Weights of a small transformer language model.
Size: 8 layers, width 128, 4 heads of 32, MLP 384 tanh GELU, vocabulary 2263, 1.63M parameters.
Architecture: LayerNorm before each block, learned positions, biases on query, key and value, tied embeddings.
Each number is 128 + 24 x the weight over its row's rms, rounded and kept within 0 to 255. Layers, rows and columns count from 0. Numbers have three digits each. The size before them is the row's rms in percent of the matrix's.

# layer 4 attention value, 128x128, rms 0.0826, rows 43-65, columns 0-127
103:154161151130105094139153107155167104161150114127150143106152117101149152128144113105115163115132163121119153129136143138131146116157124166144149124128105128112095110124118095067112110116066144121117110129134140161148140140081188104136150144132100148155121139110143125105126106145133128149160083108121122105119099113153137139106124163116122112095072057105119132146084124194141106126106
101:142181170099169134176115154134089145130129110141129152160130112112135118155135118128127145136144137123076125194098117158088156134119144079144130148104119122130131109123121114128115117114127129087094145140167163143099153131170168139122154138144093133141120095107050161102126104090130164105118169141128127138113187141107137121146113121152110087105125132141090138127104123148140131117124
106:121137108159085125117125142153119129131173182115073134119142126135145154132154113139108113142137132151126125127133108106116147114114154151125139114128079147162102097128101113114108118131144144090186126111156174129148154110086129107099143106147141136170164174109155150108103092140154143079106135150083119157082120160147120133090136119151153150142113147135107109133085173116137148165168
106:114165123127154134153124119139103094161110136114142129136139118101109114159105118149109156147112174116093169126083131119175113151096116146096127151127156102131163124143111183128129123140079135155101137119142186071115166162164139118145146127082124103193153120118119138088141108135128139133112125135147130117088136170090129149168135122170111107128119120102143130175145106118120135102102
104:131113121103121105128103173140155135111141142127097112160147100164109069109114107112120062160140136141117111147137134125158071141137123171107106104149153118087112150122126123139143099139153130133144137121129131113178094097161082092123115098149126131143156158124153118174133126158161120111124079140107132110130107147118138112165111160140200140145122091130116132119126100096132119172166
096:142129125129122105132153142101155151144142168118093135133113133132101076141146162142096113127101157132124112141107114109177111168085126124090161166172088144112140105116137160109173116132132139152143142108114172116155127099163095096128119151123142137107154123146141065139166175150100127141109075125178116115141130158149136123187124101124118119170123116123115138108130119108128126078118
093:140127127127148128184102152100148124137136149127111129142140141107099089118068118126125117127128096133112148118089129108143135097113142130115110155152057124176110115134108141158161135141122115151126126126143159068152181087128103091121143108150124106163160107106142158142157171108117140133078115158160148147112174132119127123149138096160120116138129167125106147087136143121119095073124
109:168130139148095085150121149159155104115166152111140133147151131111127115122111166119115145144140189122082155119168133153158093102157123106115152147186148103072103162126124143143142151114115131186118127160127143147139092186087113107117091111112127153122112151119124101125147160144100105136122105102135118120089112173128116131125146144115126113103138144112141123131134104136150131057134
093:107178143139101131140119115115063099142123129125126139141115109095137126151156097112129130089137151127125162150164125100129162125125115104106150129124117109156107112114118158086131159103116122134138145103142131124073157194119178136139130159114115103148118117101087194078139131122123178094110120104131123145096145163153127147128176137139087114098146111096145138108105112171118148128127
112:131131141122114204143114126169105157127128119129127122127120112146147127120094160170119160140124099121137121144078144124103172134132111102146130132093155163131124133129123080121063126122135116103096112112130171123126195120096147180159130145114093085131138104153108154112097115134091141126152105116099132131127146094104137129161172089120169112115115122106148151147094132147129140164095
102:127152123131142156154154165115134153156110098145147137116136121126116114138110172142143159094122094105094119173081128098159150101094152062128124140111137135125145151144133124141105150131106130125087139137152112122111173152178138176125110165100085102133111108131093188102152164109066144137114154128163117129118148136075134132149129084119115095108123129112160135138126134144129123110104
097:097143073139114108167138139125118111121160118107147149128110131142085109111129159119130124117141141105104171135086141135131120133175142130087180105148087109124114116074172158136137141160145123129101117155102120095113160132102136125143117142115121118127123140108129177129163162146108105106105113179192141095098148124110122114145172118139174065112128129127135121090132173114108142131118
086:143147151096124168115119127110093097152110138125112124127136153117150176151131113118143185107107131116147113105174121144162159142114124129183114167106175150143149105180105118092130120087107131152132148118131144154131106117145123136095184106110119158143100108147135090094115118096113190145156145100082120150137137131127115135076116142116080165099111148129126130163127096142139135118133
104:115150113141109155089127127153089096140138145133108142153159111149152165098157112098107067142138129143175156149136136105132096129138136121144126144109160139112122125123134146131071097160138125095162096094160140135136122110161116099123152116105099125134099130138112170137062098115124168070142117130072128128116092148124136116116088135110160143109100148130162145122100133133126150177164
082:100127069101115117146130118142123096115135143111140141161149149131113123095114121140145118117124134112099166130107116099105110165155127143056184110169087119144116125083148134110132113166138144117123112144111120098120132141094096133160109129102166102117146129131125148109134099190141095122086086145142143073108125114105108130162185151105179102135146143099130107131116134127111159112145
113:090148101134151178134164107121117126152121132164116138087128142162120171114175122122151105102131111137137121105108125102087112136128132106134117103109089163108136146155130166144116150136109109114150112139129118118146140071138107146144127100054092091124100114167157140148148144098134120118155136156157140126109103116086117127129118145144084104131094192161174151164091129131123112111120
099:134145145114118091125164107137124145133139088155150133160089133118134141116156092126143097113151141125100107174173129136144156143126163127146145154145105142086119131145160084126106123120147156149156119141170080150111102116126124147102071102162174132120137108104088155147102141132133146083104160113119116150144125068170137119089090162114094119121143157133076109120129156137122111144133
106:132146102095134148111131184147166127113133128120079124133142099141110068143125132128086151142096153149127128162107137141157096143089127150105108121148152124099152094137140117127142093130148122126126164144113189145139111133190151125119162114136097144150154138128127100142120129147118110113108096146134098081136103178102135126207112113132161141138089075131109122112118122112150127158117
087:110077161112105133126140068138109128120121178109191133093146147161141100137091111148172108141125110133090139118134130135103122121152128118105110137125133101101141125128122144197162120105126143137097124101145115139182118139096127130131110170120106095149093143149120135134124090150137124134108124102109099093127154113112124134112124108117143159123163140107169128219141148134122088112116
106:115154139130102177097150111175117095144135163126149123145156118129138143135130082088136121126125148146112105130114138157108153132139137074112144118158173149090148128166139121174096118123078158114139129125136084145124111121141116182149152101108140138111132116141102140128101072145110128116115097111114120084123090141115131124169127139093151136088107097107174140178081099132127121148159
094:122145133155101130097136121170122126160170154101096146112138122111149153103108174135126136135128124134117147070117125096139072102141148093124125131153116115121115167157120138124102142138143113115149117147120131137155157161100117076133129104119122124130072140147161175116106110137074122090126125107092128131130109152123117136090127094126171133095085137088214102147136152152136128132147
120:108074122141115117113122159145151134177104094101128150142097131161175140164154098112144153126133155131130075121134103155162147094129118073136145115164093163142107136136163118143145132139125138081132094127116114122120120095140102130131122149156109123108131138087133126106178076123141120161102168131117112145114122104130153125118128147102113150131130182102091143098206124135150116116137
109:148087092111133164140097147117036104138131143125106120147114105116115143155127149165133138139180142136092127134128110085136117099145099115143115119120101087147149115110165082125158130130131101147124154117085092102153114111134095152126136141104134147124116118126170158137100121120137145153095136105161090191133134115100165155092127150150135139119142150152139122117125125095188123116150
# layer 4 attention output (transposed), 128x128, rms 0.0762, rows 43-64, columns 0-127
101:112109098116148121127151115152112158114085113083152157128126086144154174137156133157175119139154111186121160111096081160107146117118143105106156113117150139121094101155149117114120100116114133100153118112088118169086151201145095108117154146153130125124104123109130133133137176123123118122123128131148127143141129130101096053128131117128117152106157151111168138117164100143146121121111
102:112093105136071149098149156118157134109148152100157163113106154124083133127119160158135108176131135123166141101127167152141137135169112125093131154119159130130082138165119142094108112124125126152136152115126114133128099133130148100105135124099155174138127100128206157116114149106107115181156098109112173129105090105129094116090132113123142107134142119106123138099107157102143160141101
103:115133123138181097120134096134172119122101126157178119139155095118090125119174114129143107108128112118137151124147139153133118090143151119143115103122149102106114088101137131121169120101134102108170132154093115124122163091180158155124130140126131095129118077128131149142137158091084132171152145131162126136145135079085090174122145139119109161135121105105164149109137122101146165123079
102:158121114133121151104179117114107155147168121088117142133173131154146123129157125122135109131098131121133110112109160120113140141145146099117133092142114135178145128149145137129101076121142096138116159148129137180097086086118139102125066132090126123130172122119113167114146106132041119145138127193134143134126147147166086113139113123120094122112120141153120100130136141087144147106150
106:131174101122171116135106117115144145151117096155096120077142173133113123118143116142142175106134134079118148103142147136099123137127128112159127069120093136101130080101129183143142163114087136080097138133141120135074143139127120159106096095155143063145136156108142140108124114106163122147117135117146112154169127128111165174114114115124149135137112107133142166153148138137104145099139
094:104115146124131158114140106102088127160166130110108145101155100141177114118142103133130150119081157141121121098137127096102162159157080135158106088168101099156186145105113146141117134150114152135133159118113141117102170129102115152139085080135113110105142119147066152125140129105090159115121142128148126126122148134163108135107115166146115114126095143157133071145145113136144156114172
091:131122129155113115076135127117111143113150141148119141104132109163160139093117133123085140119134144144161104071152161121119141161190122104116122077155139103148161131152140171097125097134101109104122128134115143104151095071131127114140116115092135145145134087165122142099179112108067156128152124124145108123130140124137102169089136167120110148146104142163111149133119126122151187114147
107:142094121098166152121154101125120160149110075117100140071132067163212142124123108128172132074133113127143136110134162137104146157138133128147132121086097118141125123153125116144112122117091148108087134133132117159102086154126120123138101149139137109111118154147116166143159138120129144108101116132152097175159108149140100111141130171173138099095112117173122137122120142143145124146135
095:107079126141105148098122169131163148158131128096145165142146085133144140129151143086128118186150142140140131121079179138125134109116110148134128154136123141152123136164146100137127081119165105137151108149096125136119091117153141116153136153131116145132107089169147122149111132136043122158127136156164130152116113114126081067129137139160130098118133135119129101111090121121167120111089
114:119140126094121110099115124135136141101112120092141148155109198133101125136117169143108129160158136162101117164144141119157135119137135108105079122119153121125122092149145166093136065119111165180148123139137110125157101140145128094091199116152118146125131092119142118149140146126151080172148139142130187101133101150108128101103108104150109145121129146095117130108095145130105101100125
100:139110147137077161103136130128095116129137149097115137117125142128120121159098134134084123159158127136145121119135159122149123154192094127104086143138126144167123120161143134085120076131111163166166137116146118099190089123114121090123122162076130184114124101147157132132136128141111154140132121156076140124120152110173098099118145152148120117120132156140098122105084163119118134091119
106:108099148114139152112090120116137153151113152101139120113101113133129142094116124104114149097153154136141111078141172132128127118092147137151093123142146129124160124163115135132139075149145081128129163106108099147121079095117144122136130118136125126110169143174116109125135127078097165115159150183153063150136141173123164119082107160162127137090108150134135149145109114139135183137135
091:152141126131087113126189153144128127076144126130117140152158129113150120149127137147128098137096121143118131177097058123131117132143121140110190147118129123146088144093148092132123158121128172132121104139152157120142159153126117143131116138119134139152109126109123150132107114173133089150099106082106176115112107089146068126180117101119112115168156111147114125099151129109128073140111
105:140108106136159088149110149124162164129134124117130124149166152110059121122137137149124138142135131121099153138146171123125101107120114149168119088120133099085064065143152110104169155115148118108121131163126113129129147129138173181126128149146139080153129131116139137124058135137132099198111129136147105139137138146104147113126123125138120120139144089077121150129128133144116104102100
096:100122133106143134126099123104135148150115122092126113122108102126137129096139141097111146088159141114134109116141148131138095126066159140152108100141136126157150127130126159141149092148154095133128163122106108177115089089101136138129124122146111094112151151169125114136133114087099155109162151188164061140148140171139175138094076154154142147098102152131149129148142108129112157156143
112:131154143146095109119101153114141119145156172102104087164152135123122137129093132132110104120085153104073130121172140134142118156132101136140118101171171077148115129132106084100147131134173138122140119119156126111160145097121142095129101146121125138105173123171094139102100114136101135118122119158115094121127171174159169117145161092136117158124149119103072113142165106130138129102144
096:118092122109121131151105164121136134129113137133143101126113090121086113153129114155138104119165116074178149098133147109122092135097109140132133185093129115132107149130124148133132173127162126101127137097126150123146143171126132166141153139133126157102069127162199142125097129125147147140135130093113101131145117146118071116115166134104175110144169073131148135150106125090142151141102
107:136142129113149147141158088138115151155150108117135151086166169133119118140163102144164158135124146099098138107117119134106126127170116107132120086127097143128115084100131156133108121112062161122116182117139107144069161139124098132095093095144138094140162134080117149120120132104139112144135153136110209165126143093120114161109105127142108105127119121137150146130141136129107154086142
085:130117090133165129162110111097129093099108141159090100148088140130156150140155145106095121150115128078150116132098113161116100146110168101122111119095155139160114122107163169132129140111133134158146106157142105164125100145111119136129120124090173108115099136127144100136158124121152125074121139162115132119132143161181110175167152132154116165147110163120087087086110140123104099154131
103:106155130091161116146109153118161167150134100090113114116144113105101152143131161152147145143132120059092160142138115125121066150115133151121135071059146108137087106110137127121156134126146152123138140152128133189117125149099092122112086119140112092144111158137146135151094125125178103128156132169132150147110132134162158120126088116160148112132156122097146111122136146119127093117140
088:154107121134167101126118098120129130135126109099124097135121083142160119142120131168105111114141109133104135130169153152124121083141142140156079103104141114099129059136164137093140087129136148151150110141142103153132106122151152145150125195106132093123117128138083124151141167166120152136106147197137078134128140123106124134148154161169081127120127134167107145115096133152125115105101
117:096161127096129127119087077161105101109129130136134131141092170092131105163119128129141110157101090137118154135118147076110124147130114141155112133128121104105079149144123135134109152125162132101180145121133104106148126159123112109139130075103170162092120123107149063134107179128107154128148131172108149131119186140136156149140119109155125148139152161145182138131100120120095129132111
# layer 4 attention query, 128x128, rms 0.101, rows 64-95, columns 0-127
091:136129145101125180158113171072144076124121121154152147093130141146099119149091141102147103124129145120119142115113150090080145116142113087149088132119149149164126123134142099117113087111103150131089092105118129101153114145145154154142174091124183153125155117137132177148113144157124146145092107092128133152145139117117100115155092146122136144148167165159095136152107144120119121150158
092:107126087084147143160094142181062129141146120125151114133137100147099154132133131114129151159141157136105133090094099129100130149131130107152082142152096148116138151136155091096123079164140132139119082092142147126171099139153127153128153125168141156122178150146073109115154130150138161148096113152132093139130131155113141134143118118139105146169131158148131138113097102172143124142137
095:144139160151126108136091096145148166106154153132110135160104149173122137100118130118120126144116103110172120126097145095101151149133164161151161079148134163115095130133138138128136131119151167109119116155083142174109093148118154130079139102085106160113118099161132128168118163119107123115148083111078138138145121120132126147123123104095125192076146130113144151142163119149110125098119
112:127164113106159125124138097176128174123140128165132150097096110129133129140111072144154089171091133162103117127089192108108154141157128147101125150130103134093120139132083140167113104158130147103178111135127148134104143127107176101168147118119138121114108120134132134119112132121085141131171118123112118129127166123129104105107094136112125156159115086154143131134092149129098066145117
110:141150104088163164081089110156101136116118152127124130164141124144125139126086142203104123140103114129126141115130151140074113174140129138148143083138123130161144135138109119109147168160164107130133166102131145149124121142126134134106107167101105168112140110169117078135090123173146179130096121094108124122115093131102118116149150082117170130121093113153133124151144096125125144143142
090:145144105130101149155123104136128131137145119152081091115179144088113110115110129142127156076153085166101176112108112147118128108099109128111167131129124099143109140129131115116205157104152122156136160139168131141129126126113130151098127189076120134124120131080162131083144161146155147115148137139146126139133112127101144154116149086126122122119155160161104124130081147130139109101088
110:115124097085123112136138152143148174167131125122139146113102112183147117093151142127156134151117170099111093155151126118154117141123136113126114136120147155116124128162123106094090081114089150125144057106136148139175141127132114117165140122127095146146126145125170148152174133115132118138119116107142106126144108077100099114100111162114099126121143162091088145120155106167122072128167
108:146095155070148118123131124169105096091094132112172130152106152116140110135120153150139125161122140114118092119111128128130145140138118164157123142144114106095094112135163135148112107143173142137161135154081096121099122147153139132120149130177110115125180153145141070144088147162176111140130120150114129126062148121111120152087123134173129130106137170092135131126170103104111108140128
093:153136157113104138122149135169102177081144160141136131145119136174122108080081064140128105107113106108133091108088131134105141123129146170118172111145101120103170097097112135137108127139099158105138125139137149140101151104127163136131130120119150106070132127126149098078158109110137099122172129145135099121111151138129168136114109149119158132162159125163147117145126106181111121161128
110:123159116147149108147125112135169121106152133147122176092141131074097119145154134104172119209089132124120123105151160120122130106142144142149131110132174139138092113139131137160155128119112113110141140091112170115145113149127147117132135087111156159152100099148127124133120169085105094160128107131129135110110111106137093114104089165112116167168121138149158105096087154121088086130146
088:094123120150127150103114103147138085140131089142147132122125084130147119123142100159150072144104102164187103119099194169112135098123129122147108104169075121147110143129126122102172143157140152123132155160152099129133130134138094141157107127167123124084142156137099133126129156179129156156115120130124133159139162140123092142149165105132124141106137131090164118156128139135096077128131
089:142072110171072105167162155124136124146131100136145152161150100167156123102143135147121162158148124141192128114066144111153134131150118155128136139136137088131173105122105092126125164111097120113079150116132136086168135105081117133142107152114140126146161119126153136098121144147144124135095126111125161120114130150127085113128131162136159103126112093122135120092126143175145154135100
104:156102116144120127129127120072125084132112149156150136134136129173153127097108144152149161184105109124154098129098128153133151124124145078133132195117112154132178118110091101115137177109122128120127102146115169115145150088103127131134104141141115131104153051123125145101155121111155133147105114118115155147117128099081126124125195155129136108143108127092161129142117095125121132103123
094:111132135128091112123119149115069114183128126120153108102123167114140147145131136092156146164156111140103096113172112127153115143106126118127091155085119083156114157094113173143130124118127085171156177111166098095119103142145123121072133095111136128128126095151144142116137120082106144129134146109144168115103115111111133155115156119110135074151125153139183112132140131111118159098118
096:116125130116134124135117121145134127122148154147132133088125140139121121149092099159150155201094140181123137117143140132103160155157142109140117201105108174114112067162117118135167131125096093121174125100106153170101146109105144080112155123111120132121126122134093071134134127117081167140122136121108158137100155105109129137130134147133109108148124143131183098136110120142100114102141
102:108110097165128122134129131157139104119155109145115134088157113157124106099126161153103099148162132119189144138117154078128126157116105138094141109146194144162154106113148088109143121119108120128116112124102154100145176146115093130134096126087139154180098145137133125185129130099119136168081142140122105117114126146129107147151146116125156107172155157130158115123101151160105130156158
100:171145175149117105121142137098085135088118176119169096121142155142134117135128103129107133156163112171132124130114098153132138131121142173115121143125123108079121114129096122163110147129112105138168167132105090142095145125146151152088100065171131108118159112125079118142130119133144111115134138170144140107085127145160183119117153144145141089128123103098156111098138114121122176123109
099:104131142192141118120150092103142116123150112136127154111153135167109139110157126120114111206092144159169111103118129128172108106112164139104118152114126121130123093176093114144100141102092069131144138115107148142144140128120145130137126095123113123136158084120099095122180175149113142123130154143148147125108141127105116121109130178116106111109101129072166099125144090139108134109140
091:117116125124149151122172145135121121107094157101153106124112150137101081116120069100136094131127135144115135117155129115092122137063143112108116109128101174131170141133088141132173096148130137134150138130147120135130111190175110083139141123159095134123177160153109099129110168155152114159121129140154112119107151128113092111116118155166136171090170154141087141142141134110125111106131
093:113133154105151096148120114130164144120137122129162158105132099117101111163123158126150132175123128102160129132144180158094104153132139145133135082127127118102100138129110116105145176112084152134158118143160110149104120139102168148173096129103109129104091143167153106105129163128103092163131131134125158128138149129107044111139132170118120164178150147123109109113112138139089103145109
091:108121142100144141115153143105134156111122140119162120118102112112135111137143120127168118165137185125100118114113083162134115113114121109116101169135117120088146106144089126180110100079113103144157139115160096136165169106134147143185134084160072108124133133108173116092142096134142079083123152100169129124122119111116143105131138145112124101143130127093071111113136108108149119123137
104:143094134121134144151120160115142117125128099165128167098117071170175111116122135142109160135118193086173136179147170110126131077132124095141089104139150137154142149147131094096144124118097115131126088135148159147179154115131113130196118144124096129145107159083142145136140152138131138130113110099108106152161124121071095115148115116128106112136127120113120147109138129135130100136140
099:171157150130156119151131152151105147102132133144137106120125117089137092112160132091120134148122141150134115144103143123111150126094115142099118084107133148113128168125152137165122118150094128122165152091148142152160111112185125151131123116131122108119152164142115115130115128091141151087189137153102100123126084172162112138153123083123116139114104114154132150113098223153152132156117
102:112114162163151117133119141158138167124130122129137147154149109166100129118113101117085119095115146144113115139119121133122155111138156142140131099113108157080104135154172114166060126118113147093090081162121152182108105120130160168140125096177093099127122168116088108127127113142141119097173088148116111108158118161123145113146113146164137174136129098141141136117103116147154094139119
109:147157156133152156154122139118110122107162127116125111147143122189168099118090104138108138092170118129166103134081131125122143091119127141126087084131084141104104160159153116108071127122118146125109119114156127134142144106145143151119168043154120078113157157144091130143140104125113134106131137121104166129169139153138126125138128138127104132102120130137108120146147136168131150161075
096:144179127096154133124131110127086092088164176144121126161097114096105172143123146137123097148126098134133126088123177135088138112113143136119120083148107100153130125119092159154121141162145096164141167111118138135102104163128135139134129126151179153140120133160089118131123178103146172125124138113141128137130156162163105125126115108117094083152132118160124136111063118128119169119118
100:105108064142116132150118165110143125140131124109088093125132110125121136075151147144121138136185150109175114135145122143134114093095130094099122112100142113134142139133150124086117152123062134133090094134159187112182120136148119151141117150095105129173108128124159176142103150125146150128137139123147163128152103151166100120114178087135140134160111140130113133128104142164143116152116
100:157114116091154136124158117171149115128138109157151172101143111174167127112149132097142157176103124162142096124098175099157169136150136153115070086138152144118141107117137120116114141108096141124154141146125143149125157111090122141178145085140119121130117149122128103151121154129118119156148098127146160108104132119074067117137109157126139099175124150121149115124138131136090090152115
101:133146138110096148127114131108144107151100148106130126087144184089137124120117138102175130137120120147093109103107113116119147135139119120149126105104148140145110119113136186127179121118126134161143169125130138130131139154129120092060163108058144132103121100134177162111149138100113087153119127085116165139093139102119150140114149128106147143136151179120104118164161164083104142130113
090:135129109133126135119121126166152095148144094157100155097122090136119125109146134136121117129119114157163139152124170090148145119152086123102158074161129120188132149095146149108183122132138145128105151129146143153139124141138097130128100180126111170108090118138179130104156150110163157172132141130117095128150129121078092141155161100104136143152157165135169116111110105147112100136161
095:117132093148119146142110127130168107143130144112086102159163160177139135101102111178128129083167106110138105115110068122118116181111096111111138124144107138119140098151143105077120134142142159130113120135088126101165149114111105124083112162087150144096143126155131126190122133139154148122082130099123137129133143113142153132117150102109147103085149130141139141144167081172133130124136
105:128144115120123168125094116181098133066169154119089128144138184097136123139116117151131114132126118100118163126085105142069102163146126148129136141166140117139107092111156153106157142149163130104147155130113130086092142137122164077094135143063144111108145142161110103117137145157124141116136087131124145132077143142147143147098103098112151095134116112116123110129153144115099139145132
# layer 4 attention key, 128x128, rms 0.0969, rows 64-95, columns 0-127
094:099115095125101119136143100175132132140103097075116117135143155113129104102122146126138153147163119165142134146099133182174154132152075181131143117108156126110094125170139131144156160096136139133134149089124133107135152132119118099112137091069140109137107155136163102092119131129109122132099136114102122128111125100144113055120130144148106122151141122125137078101141153178116158107099
094:102115148130106129141103129132130137113121143119126101207121120128176123148108150152111148099126077177141152181110122114164141147098101106106127121123123099140102143182156145148109138171171110155106133110114145135119153150145132094120112106138142107158121149108117132133105132145158154136074150151155136124133117111112132041134129127131118128112144060137117098135129107126104165103110
095:117115127093113161134125143149124153125121148118109164097056069148100137135152131111129143176122098076107132086123130127169114159155162115155116102089129169113150097128154111114093143097148156132120118132142114128138098119088151119144160083094141104117135175165139125118153164104125125090162125094138125151113137126145105155108102158131131128128137099135104183139102102118158136140125
114:117153127129124114136103098126115116125140118103131163111136142127151126142131082125123112119085120192125137131147117114130180109141080118168112148112139125129093137173151171106144172111145153095148153100127106111088079124097141108140166102090152114118156160112127118135135149107103138122101121104141130142138098138148125038120133118146110109131174138102148066157113122111121102110145
110:122093120144061170159095125155140121140100142136124119135152124123124150174084154170111150077119119135125158148113114093124103169110074129124136173156117160127105124146133118115150163139136148084131120104166117115089105146108130117093122149130160135108146141163093121077129141147162190133126132102107120143127177132107126113127112107138108132119184120138138115144101093149127140125109
097:136116143092149100092118148128118119109114107151155148121090157100133128157128117151130127109106170049131101125144167150104102146128188139132118073149122143147149138069115130103157116145122140129134110111152106124097113136144116145106101182137133125143107089112129136170100111109118110155114126116131133121149136130136143201159128106129157159130095091142132184144093149135145100133107
103:110122132126134142136156144121161150131109105061110135147145116116126101127151170113114149141159121177149175153153118120147135108143062098129140155092162109131135144192140127133130145134127150152089184113089143136133125101134130130165137114115135115125160134118132124113121130157148141085136155124157134115145091131126123023122111118110106133125139105116116069119151121134119104113147
108:100091131117126147108108084124129134109144163119137147195149067158095146134128130102122156159105146096116144169100149128158109119127169103135146156106155115109117119131159136134152157165136107165165135166086170120139109100132124120138132105123105142132160123118121121115110130152111078145142126174108141127109128124109108200114142141149148128134139147097100173080122107087137137116149
094:128109131121159112087117103112151124125156131115128161131073096158125162176117098160102120139073130156124095121119115107145147138169213111157125151112117149122161158115106150131113156096152131112124119194117137110138106132110098144150142111114150129139110136137151117162145119095100116116135083112115136119179127148095131184155141117169124137112094128124134155155099153108146138117121
113:130147107090106135142116091116120146151136093131112133050147146106121141136106117105144135200124116160134154110146143110119146141157070159132118128139154147110083104159161149099160126126136135149133169119125110124122143141125146133106168075066132132121141138110134149091143168137125128122117152139121127155115154112136135050109120126112136134149143136122145067142114143083129103100111
099:104119139146140155181115132140111132181124140119163132174163158145144118147114122130144143130161112147128151139126090112136159146162063155163127124147127134120101118147133127120126141140114121134151153073148108114115118111140138136106130128148144105136162118131063126096125129148137152106138162136112144144107076097123140027119142143092117115127174140106117092118146117167121169142112
093:149149128132134128162140084140129123119102141113122114114185146140147116127095115144130159119150139186123143123145099143111144133107071116137159110137125145108132132187115108148142145124141128152097146107153113149142182105168113132114128128109143137142132150156105132112137099158163118153134146114119117136113140112116160021141139126100103112136134117116098056167134079123142131160127
106:136109135158108144160146085137117123147128121156142158117172119174109140155130144139150152136156173183119121132116116120124108169095149121096144151149143111130131092184099117136099144110093131144102126123107125121119162116112140166156111126152115085175177060134110116093159108141096148131104147104140142114102108084112117089122122152091115117131136089110144075134144098128136122119142
102:140110133162120131068144112098138086103180125166137148098119118145130124123134102089144095161089127057151129085123150142129130137111191134101119133161101151143141102068104156131153103132106107172138105144142147118136115133130116122135102119120143138140117081129145130122105113136110131143150137149147114136117150112121118232138123140103158133123130144154142162126140140113113114108135
101:122118123121114134097119097122094123135154104120134152112168156088126131157112135139127125164074084126118142109083143130133106147093135135141096141154142104127119124153140153095143170105143119117177137108093119089122111157107180141122158092162172119141182079118104129112136164117116128144101119136154116135081177109096151090106109110099139130146158093129169116137107110099121106113149
103:142138120143124174182111142171118128157079106114083104113172111109145137139120111122129163135136097166120175130144119103122149154123070140157115103112140136150107132155119122142147145152121148115098167090120145109151150129171142108127171135125142159121123135163130143106151113140133136131112144150093141128117130106143109040131113135109108139138123100157139046142137148117102148152124
105:139143135155134126093123088131115096102179150163123142135083125145109159106120091124114098148112130089117098107102156127128133121107187114111141133175110104107145141112108132161099142130166091126143093180120140142132126112102136127138151115182095124144126096103128096134121120125101103139143118157112118134110136133125149232140145114161148144108090138151126178140130147102138107132125
104:124152130100121130156120101140127130129165130124146135127148147134108140132102140103139117185141126130111138089129129091128111132106060125135124168169168126095137095170104113112142144136169128138136189136113119100141161117136114106098137068168097124134153106121086132111144142109135112103133151153123113140097098122112158038118107154106121125143148094132161083126113094102134103132132
101:105149146055136151101111111149148115153150133096144140182153132102118111102122158109113123131119123164128130154108122124138121121142107130150152153128173087117124110156150136130122102180166122155169153147092120104106111118127108123098172142108091157115102159127136069162089127153098150085124183143089129142163156155115119141150148097141146109107141129140149136126123115172113113146145
102:103135128136138147151122106125163150140100105121137145099164149092123125147149101140147161145145139148128155114144095115123164118138057113150108144116105144093112076160136131123128134134143126103124162092118136125108139123117134173107160107079139143104169122143097122118127159146134119105144158112118123151099156115123136017111134133128129108136145102097120065123159146123132092103104
089:093141154139142094130140092106149116103157151087165111138151175145119120117150152132111119160159176143131114170145121113111140088097134123130154153126134078102145154148080126121091155142141090104139144144076113112111145115113112131137127148157110120126153079087114121153086105137139109135154109162145115101132096169103134123171190093145133126112114129126122101120125147101117076118138
105:101139105144148126160126130149139132168075104096134105148190124114147106151131165121131153106176128190121160135140112123143120124134046124130134135117149128121102137171125121134104148134118155124099142076124126130124149112137145154134136122137136130132134142139109134128123125137160153118125152129143140114108112130151126003119125138120105140129165113118129064135142116156108120136116
105:124125137142124129112119129147092128166146151138123097109120088134131117107132071108110104068127112164112128125143114106108138119140108127119119096140110092145127193165152148161108143146099131126144103102201072108103139108147118101130141108130150137132101204092101149151116114146143141118154162154132146136155166152153102088133153128175152158129159123129132118156153146124126114121133
104:134149134089163116156142133114141174140137168124151094167086110138159126140137147122095105109119133173118123148111103113134140073158136097142122146128106100051135137177155122161091158143161138080095097131115126121136124117131142124145156120165126099116093202103110138137148136115133122102101115113154127130138129162133151071091107126169125112135115103115110120138124142158139146138138
111:116121122152138083108157116153132132153126170136120107169060122137141129097150078105117121108102091154115125100109082128167158115166121145121137100123103109098158121136136114180108191125118114113142108153153106118114137087133156150121145136150110128146132180118085096135119114138158113103151138155146118135099094160120162106128124145166138121109107096133118149142114112135160191137119
095:101139143145110115138084141175104121164146113127147133104130116106154153147091115146175128108143139165116167105116130126134153147114074111141100157155127086134128147155137130099129147176168131115137130110152133121129166125124123136062106085086122164120138135133120126120137156139140197187123158154096134164108098135147126108111129102117125137110150107151162100152162087129106127116101
100:131127129124123152155159135150137172146127133153117115126124142094122104155129114104148133093173144181128183166163083129107156120122056107125135109122137114133132147143117098155129097160080128116090104085149119143137171104148140151119140169092138146168131140111121148172131087122153136128135177146149132132124103112106118061136110142102105126142144092133110095141160119128117138153119
104:100146130152137114157113105124120139162091103106140127131171096117147130146125107122136143155134135168121172123107085116135151132140082126141133151131119138098108125187134154122162148143113113118136187084121133106140144099147136114126169123096111134108147155143118121086132137133136120117133166125147128143119119135122132001120127142121118138124135132106135047146138113123123099114146
104:124119115130102110091147123107137113116148119162102165105095143138088138122142122097136128177097136060130111112133156139137120167155190164122118112137136161136118115089128136091165129079109102151153115145123103104131115130142134129133143140090133130149124081142178122129098135116083104134152124117133123129138133141113115225139136148112162141134126154141117182127101147097127105107126
101:121123114154112138164120123158126133161059109121136135123181144136180130165111115144152169122166114147136156123150087109133101138146068140155117123128147169148089147168116140118150135147117159129108166062161150115140133151154116122106133135112157117130128137138109131122125123140135167111127128114126146144151114118150106051133091121088116149129128121119126047116146143134115144125122
096:153084124106117141103160159113108160096102145132090129159050130151091110122103137151119144128105113090110139148115141151135105154143181142149145097090137135144160111078105109136146138089129131124110129153139141134138110140140111114130122155138100121141130118144159116111124127134105137114135114138101124105120124096102152206170096144133111117093094123150111210138108095137135159130131
106:136116116097123132106099125113109114123144146146110155121088117123080152125095100167115121122076122062133111112140164118155139162132187143141152113130120157147125140068108139078138131126163126134172110156116132137110118139109138131120121132109143168122133126158165118097111128086117112139136082139104110135124142128113144216124129134157154134147125136138138199124097125085130145119129